{"init_std_o": 0.0, "learning_rate": 0.000605, "beta1": 0.9}
Each number is 500 + 40 x the weight over its row's rms, rounded and kept within 0 to 999. Layers, rows and columns count from 0. Numbers have three digits each. The size before them is the row's rms in percent of the matrix's.

# down: layer 4 MLP down (transposed), 2560x768, rms 0.0265, rows 96-126, columns 384-447
# gate: layer 4 MLP gate, 2560x768, rms 0.029, rows 97-127, columns 384-447
# up: layer 4 MLP up, 2560x768, rms 0.0279, rows 97-127, columns 384-447
down96 106:526494539460519516447523530522453547517445534487515529450508554496505523463485517554477527491525487522508463524451522478502440467421461571473493554526497500504506530561467493481570500483493437
gate97 093:481545516457446473465501444542530539465557519444529500565521529477455467591499528560504504574548477515473497498544505464462486459471495447509462481458422552444496494528525470558452494519506554
up97 095:482532525453484496504473484500494436454491517483509540424517454509474469480526472512466474532445576522497505616466506535462431452519512522404516555457538487519542560523435495526520452512526468
down97 098:503634539475536473475473450557481550601460437477495417466468483476479533481420508525496482475491510482525512467503488487497434391691517536498543479428504547486461516536479521450489520513461522
gate98 099:507453462475523496491501528464463556484495450508597452521558492505489482485517444522440507526546471534431452498593537492498482474531487492563448533461503528505500482532486498489508410513522489
up98 099:542500554527453517512451502523415434533450439521478531495472418519488577537506502440517560552547433522543497472466506517510447538531498401546518459471592481525465458454538490520466493502476556
down98 098:488506516429537541505472525525509476511564463558525503510554473562540478505536518498526535465469482528491486468571509483506499482468510454483514550504500500466519532534524509477509435564493508
gate99 102:516489537504502502483568436494484477457486460507440522506468489554528479542482521534463480471462482540524513539466496470521595529562496510534459558435529511450491514487564501538543461537502549
up99 102:512511547503490487487502482472478466524497493368474466475481493513483482453450502453474497465434549455447465497513466545534585427509509526445490597505531434477490467462402495479499523550525543
down99 103:462543496564528450555476478528536483472438507476500508506493429420463517474470424495477460559509514553550511491463503455463508399455496462486460487536467485489457464518536414554565512486467493
gate100 099:558507583497430528460496525510496480540595401463464472482512518529537538506425521514490486541547490542524511503511482439552459542486435475457479541460527543438475497502542492492497503457466497
up100 099:466491488462485521465485453470542531509545528464513401538497447472484477452403490547514456541494485519459503503442470435477530514525455527497503515488493555571506528493487476547470467436466524
down100 097:466547506477557551494474518483537548477533539527443440504467509503520537590517447500469495490439529522527512423535530603503489510428519515569500521546508508499557509576549514498508517587541535
gate101 102:473545509502513438433497509501496534464543477552559490480482513445546510486454540490494512511464499505457538462420514533470537496538495485529420508482531516462504485517497545469423559514487562
up101 099:512430545514490449461456433535485461538541481480467487516506449484488566565461466552543547512433502632490496527461559483459502486492534442441551520440571513456549554445504520461453513469496488
down101 100:536440525531505473500442504428482486472595446537499509498508548502523506498503469477544529533452517554495510481517547472507492458475500470471490508535480547456498527569470501528503575510510571
gate102 100:580518568426545544438473485502446564556534532461569552505457509429506509466435538495503499519556589521492552486535542496510425430501543458511497563478544500470500547614480485548608499520452448
up102 098:503523540486444505401518490519552468534453526502422535415471558501550517520524469530506486492534510545444527486535553536487448532571570509487467460450543480454442485558526440542502485535534522
down102 099:548511484505499468502469526538434483479436545513517513507475535514487499576460440491556485598572523483458559496485573516480571572543494502425512530508466545480616508520535527441539513486486573
gate103 100:486500555459506486449542500498547538567481492450510464498466500481519501504548493476502495590513550465446468452527546480506461525483544525534559492504487607598480499483502496501438533493500524
up103 101:443545502442490452491564523556469556502483588486545509439539487559495447474453513514454452486501508515569543483575460528470522558544457500479511504495530494435494532538421504456551507544549489
down103 101:486461498438515433495513481507578544603454504580490503540507430559467447517563520399514495553450487411457419474517503505534524482448484528495530427517514466505455439470504502552486507533464451
gate104 098:438498490478481457499421500448471465459576499457476497432520534515549498534483557453445475474532506535575487434445598536493521482479474509476455462509560497615514498443531465497617464559463471
up104 096:465510512477544461486457491495523442399463545539501587466499514586533567492528524475540494497413506442512475542562466487499492489503486481467494512513471534464464474503545437437496574436473507
down104 095:392487485479556468493536484477465505490534471550533430474473494481567561532529483522498475503520482423528542511525505487517541421670509465531532433441536454489495475546568471381523516442455498
gate105 098:449489537508554555576499497452523495507507565548485465530499524464471454494539532490501476480508547585460480434523478550576481441474497492514502455482475488475476488552455542484437538452558491
up105 101:457490473557512485434508518494497495476541564406516530463469533532556486482458552525531515534438477521462515493419516418502514612516482440479476468494560496499479357525479397514544566601514510
down105 100:450499533556488504547477499497532485556472449482460530546407497520507481491455501494455475447495497564474518483481474466547517447570500441462527480548465493496437531551474519517465475495470437
gate106 098:488468522501509486448513454488534432486494487489548451453466497550514443499531553440514527551474522563423529505472487515490521460479543452507448538447475394466489500561560519430451533500455539
up106 099:519527483562510524527472467492393432553470475522484452444434400468483488520504471485479502457485522530556468557541542462530505465507567436483513520527520448399577519460577485496473510522445522
down106 102:437510428474526522456470469454507493496464496515471508542459562488523485542496439484435514560482485538553533492508567494553506424450611502440614468433539462436538498504513504462480524565509527
gate107 094:528471540453500532489513468500540509526480445475542462445541520499532521558461559498469512521527497544534510454484497445513467528480569513478557486485545501527438505548527422499552433523527475
up107 093:574487506528477532460474416498465521556441534497511499501482476529471492455497438473509558492443454567463536508519551369489435543470541529533452549503438470484422463520553504481481487501522529
down107 095:584492482502491503466484472548472467546457460508428570457451507526503481455447438488528488551532535524501449525522533532504495475485507553532519540526468393498472460475452517498448562478523495
gate108 094:525530464535512477467457531450559493491506498405468492565511403482497504455453533452511518461530466455513481427466455447439457423541460560486519549466483516567487514483533487522551513510471460
up108 096:593553513517549499464535504482485449463501562489546455524469497472560529547531475513492515467461450515438480510457482416463509500572525496583562546491468491486507522447512494489516440523504430
down108 096:422454497524502512497471523467549533561465533464472539473520481494539558487478508494496556512518523537480499419450460449452552540405458544541552524423490470518447453510467454479445543472448447
gate109 099:452445505493465467512446622513514479501462472432389497505452478443504531503515550461526510516491542517513488513518506479536438446431480475531451437450444486491557477497506520512573504520472489
up109 101:469424438525573557431537533467526537538481506482571494489469550565594539471462510560491521494551577511437512517517422558483630524483446517483482520507507441481479521486504547489464522508457473
down109 099:522457469447517508565457490537564464613401511485524516452488484534565423486514473500508543440442486532394549515476505429576521501548480568538531472473516540537503532467522465516454508557530440
gate110 098:518468457564538560454491437488547497534492546463437472491543485524488549502544517587464492541494435540524495525503527514557558479489455467506534487508485492545501459509545487528506493447548434
up110 100:466523510530454493550525471573461523515477524464466531494544484439516527474489495497450484469503491476482466493508471540475453521532536627458511438483506566472417509518538480507546518507495553
down110 100:445529516546518527558487498506545501457524560557512484433515469443540466460434497480456473485507488539493511511531519560523464588534454546486531462485531453489398600466448482527548554412504512
gate111 103:471468449466523546514512433487530560503527474472576480472472504575541499504490518504539545456588485491512460511486461465486456520526561537493536460550553502547576568591442518453477481413510513
up111 102:524505507520439510544588469466533517448530468519546486454560454521476482426457434487446404530437536513451493479477530508457537496511543419585535498537534484430490558509511510501492513496484562
down111 101:529465486535483494499487462535521468548501580445456610521484559451549452538418458540461456542474524583485570456506511537514578512592486459484467450485478464488420466476536520515473504614530521
gate112 099:382510504539486457478458454557541523482485511539478463442462498520450474484472511449506515506454509543480451549549514481510433482467520453511547471517491500448520490516444462528481442593490474
up112 100:514429503498547543474511474528472541532544507478547406540542526545464493482508466511464473509509476356470626488538502528511480540533466512537437530442450570532515565510435441551479494534512547
down112 099:511501573515533462523550495551510535434504397555456503461569451480543510509497449524445507497494491475527553513549503497477603451523524536536463437588569441501471513439499532551548548433474584
gate113 101:471397458532538486464460501528497438429517483479456494460554510445562469501426501530433498573488498488518464519490476487516430497527470534573508540436467436551436503528470525443582476526428549
up113 098:543506483496535567494498450483475455511461516498509453445451582442513482522488469501550488552509472496509560517495450487508522501457500471470528543495552492461489490528543489509546520442546521
down113 098:531507488456535508471502485470477495409510539498431506507497494440481437580532527500481524484477472497504539499584467523548532466414474470505562546536531530411420480551512465517489480512569576
gate114 100:504435422566441485440546527558452506406495527519456531446484534479460473516554540567502530582491494545376504460502508494538481567534431466529473460490534522429500556499500485492490548525613546
up114 099:429564491525521561532494546555535501578490444537545510438515524428520527487426540457526466425498487496474490432505556510486426495452544472518495478519504469500481524494516396546524465503500490
down114 101:554480499508541477451503472459497537545423514600567415561515532534477409489511448508494457580476470524488443531547518526504435489381535483480502461502556481516474497453442530613521544499498535
gate115 111:501578477478588420429466466507503423500479563482575495530511566345514497514484551545566503510481453462460462565560541453479499452516497497509492486482573488514479482488416554534514479539511492
up115 112:447462556490502498444571453550466516475493498453460478478489530611599560499481501535467461440493563465507550433521556441498549520478507449449463435471432444544490470457504504468566505516503523
down115 106:510469486438394423498528482567483497510464523447510471478437550509530529524506555535502558493471517525511548509514583448486507527598481417480541515414441507473569495490564454548539484476560496
gate116 096:456555529448443523510464480504544544462465469475535571517483495508448496449539508514573487475545424504456404506530492394468472497491473599537459477526473513502479488525492499448506514477497510
up116 095:486531473420455504445488521467516518526506546454507466443459449470499509451449484533468526490489482550498547552537383470460495433452507538524493391560566487562516523547478452498500515478495500
down116 097:553488550562554443446565540512489455505503483494495486541464536534527529519530488480475541532485527521463504475479494558478464528615444476529613523523501488463509532507594504493512454545585410
gate117 098:476514613541512461512466487482468545543473480422457470466488483489544540505509505497482533508503459544516430575476596551482471462549583500510469548496508527488520516512527433445490575526450559
up117 097:463541454523449511531563495560485560507467547478503466507509467465452514515513472464512511517495526504471521484500514575506507486467482460469499524456449505471511449509569493449504538489532488
down117 099:434541555468489527568458510553554548522480468551532477516525487454529472558495510489467439494523515463477493579500622520509496463338464483516456501503509463529481503494492477489545496506476528
gate118 100:420586494543464465458500408468586540492492498471503493519457479495518498497489523481456502478468458480499446552522477531498530507472510528507517429497428479478503496441594505449485439496489512
up118 099:515474471429527464523551513460475559539497537478474483463486530512498507499531449559488539484556448511557620489467454507556417487477470555473522522408451515474521541459572479494520501478514457
down118 101:522519535476556469579461527499499456436451538500531520522549528559530475514565483487501476482455390472444488589500503441519511573426485516512607416443475494492499477530497497553578472396571456
gate119 096:462528535470535521506398532511528493509483438510481409426511526461512528547490554514534550468495529460473517459461434498515484472471460438509438543447457486480498458461485521599585500500476491
up119 099:562497480460479490416556533520503477539485500505469468516521475471505523506434526478523510335552537490579575532521511472539502543531515540481500514486479477474455474484431570510423420429527542
down119 100:508450428485458447496507465490392512470607505479472474494508538453551517453448513507570519429527499497542516520551455518510476548550476519636495411548460565426498440542472489405439491471491552
gate120 099:499486444506442541521413465467454478435476599416510499578501506481528485492421546476450530575474443468508522534511481507553575444455509549542543500464510487510529482524443453516502508450495523
up120 099:581508477557499457395518428537535575473505544526496421558480513494511513413472554502481498449418498500510501533507466543539539549498502530466494499537479564440460478488492444539509587501501549
down120 101:519475476495474500527462452547461588497539532540485428520467570461447481449437512512510458578497496484488497488466534520532539508598516479464470599494487482451485521489503437508465491521453523
gate121 094:510501478566504487437496586470550449512580516525482482526477509563509474495493532485510479563513617497563518491464447464522471540502523439537510537483534486487516471469526479488452450489500555
up121 095:458509534530522491537509530431488479561484485539480519450506472528578535493501527498516525500507465500567486501539486522529403521522474538549524514417473452559477515495496392460511515494514572
down121 095:535519496493532523520512457575515526489416523572525545535456499497535494532558529578512498523511513548518489539469505455471519468372489543536501502476471465492537477563580501543473482481509489
gate122 099:543491478510515512493517482506455514522511468455475560505491466460556501522559515572480497519446440533520529491469408529485420494489475447513561496499468417497476474487519523580527535422587501
up122 098:473572511485572555475492500536494547542498488447466526454529473447547505507495496459416478512445593539492533490439533459534451484458547509491475493509448454466467480509504475470482610518470446
down122 099:539502542487508525554437489498516489569492442596527486467526510536505544475480449468449519521511479508492550521526482461497491572422499498548526419495526515498512511532516439483481564496413508
gate123 093:535434516531545513474497484473595518521492548461552501509497451542514496466458492473531485540522498510566414565486513467465518479511548530519540533527490449425471479583503541504426502498497532
up123 095:514539468527528492436538555476466483486520467562500537468534515508516534494526510479515541448445480526539461519449485454454518515522577498566546515554556508483471564465520473561498481506467543
down123 096:498414475508593426523539563463464493588474557535542547497488476495462623498470503511512529546505425507432498454522486529492527533485466475561567477607455525476450507561516390503505507479478452
gate124 098:501454518505538532520496445504515481473547529464502517511500475497522529500525548456532444470473439522465511440473537485444494500514520554524536498568574529530549429577484486536444450519497436
up124 096:507502541535577480564467530486494460484466524515524475428472490518456417467429479546507513472508495525490516482494479523517564527498536547469395524588530426440452406557522480492428482574468572
down124 099:526454540526475449532511530499518507408466538492532507467556550496534478495478483542507422476576512503492411522500492489555503463454537473546450488499519474487443507523479485545503531466474570
gate125 098:472491518545442512498499458489524434480518578469460436540479509544424506478533465517416524559497478547532479532531417541564552459520498467510495551535446532463603441518492513411488491467503456
up125 095:463495446454432515519471511500458519503544484474481457472576556489537545609500502441493478485512500457406478536491528478526497390493483465517527570483525428454518440423507520526523480549509531
down125 099:515529452465407495491532486485509472465595450523467524565464522489457504517437481486561481484542436513476408604459467569547493453433441500484514547607442541557470466513463502459481535440548475
gate126 098:470512508543515469497484540488440535498529545556470518427506560503560451426517483550486518534468510592526483522485488546574525529463550500543465472518494509466465487525444429530533460498510543
up126 097:507496509510404546511491524477532524457489530502499483504510539527473559486453450498498536554484546472531500505497488523451519439508497445576444471439479512470474483452498460452459580529478515
down126 099:486544477521527611467489499499494557540535454512460549479533471549456486551518528501536500529490487484508464545456511554482563529489472558456511512453479583553519499512477586512447509525494493
gate127 101:464559533453479538501540490539547527465515496521451497528459408539559493447485584462521438494442511438510495545472553463525519534511508497500482525508554503487470454535511474510569477577538423
up127 106:470457505533521511523518501544522508570505476535516435511472489515509477502465520462526470490468501468459457464468462490551437474482463492515538517551470415540458509526444430498509506622501414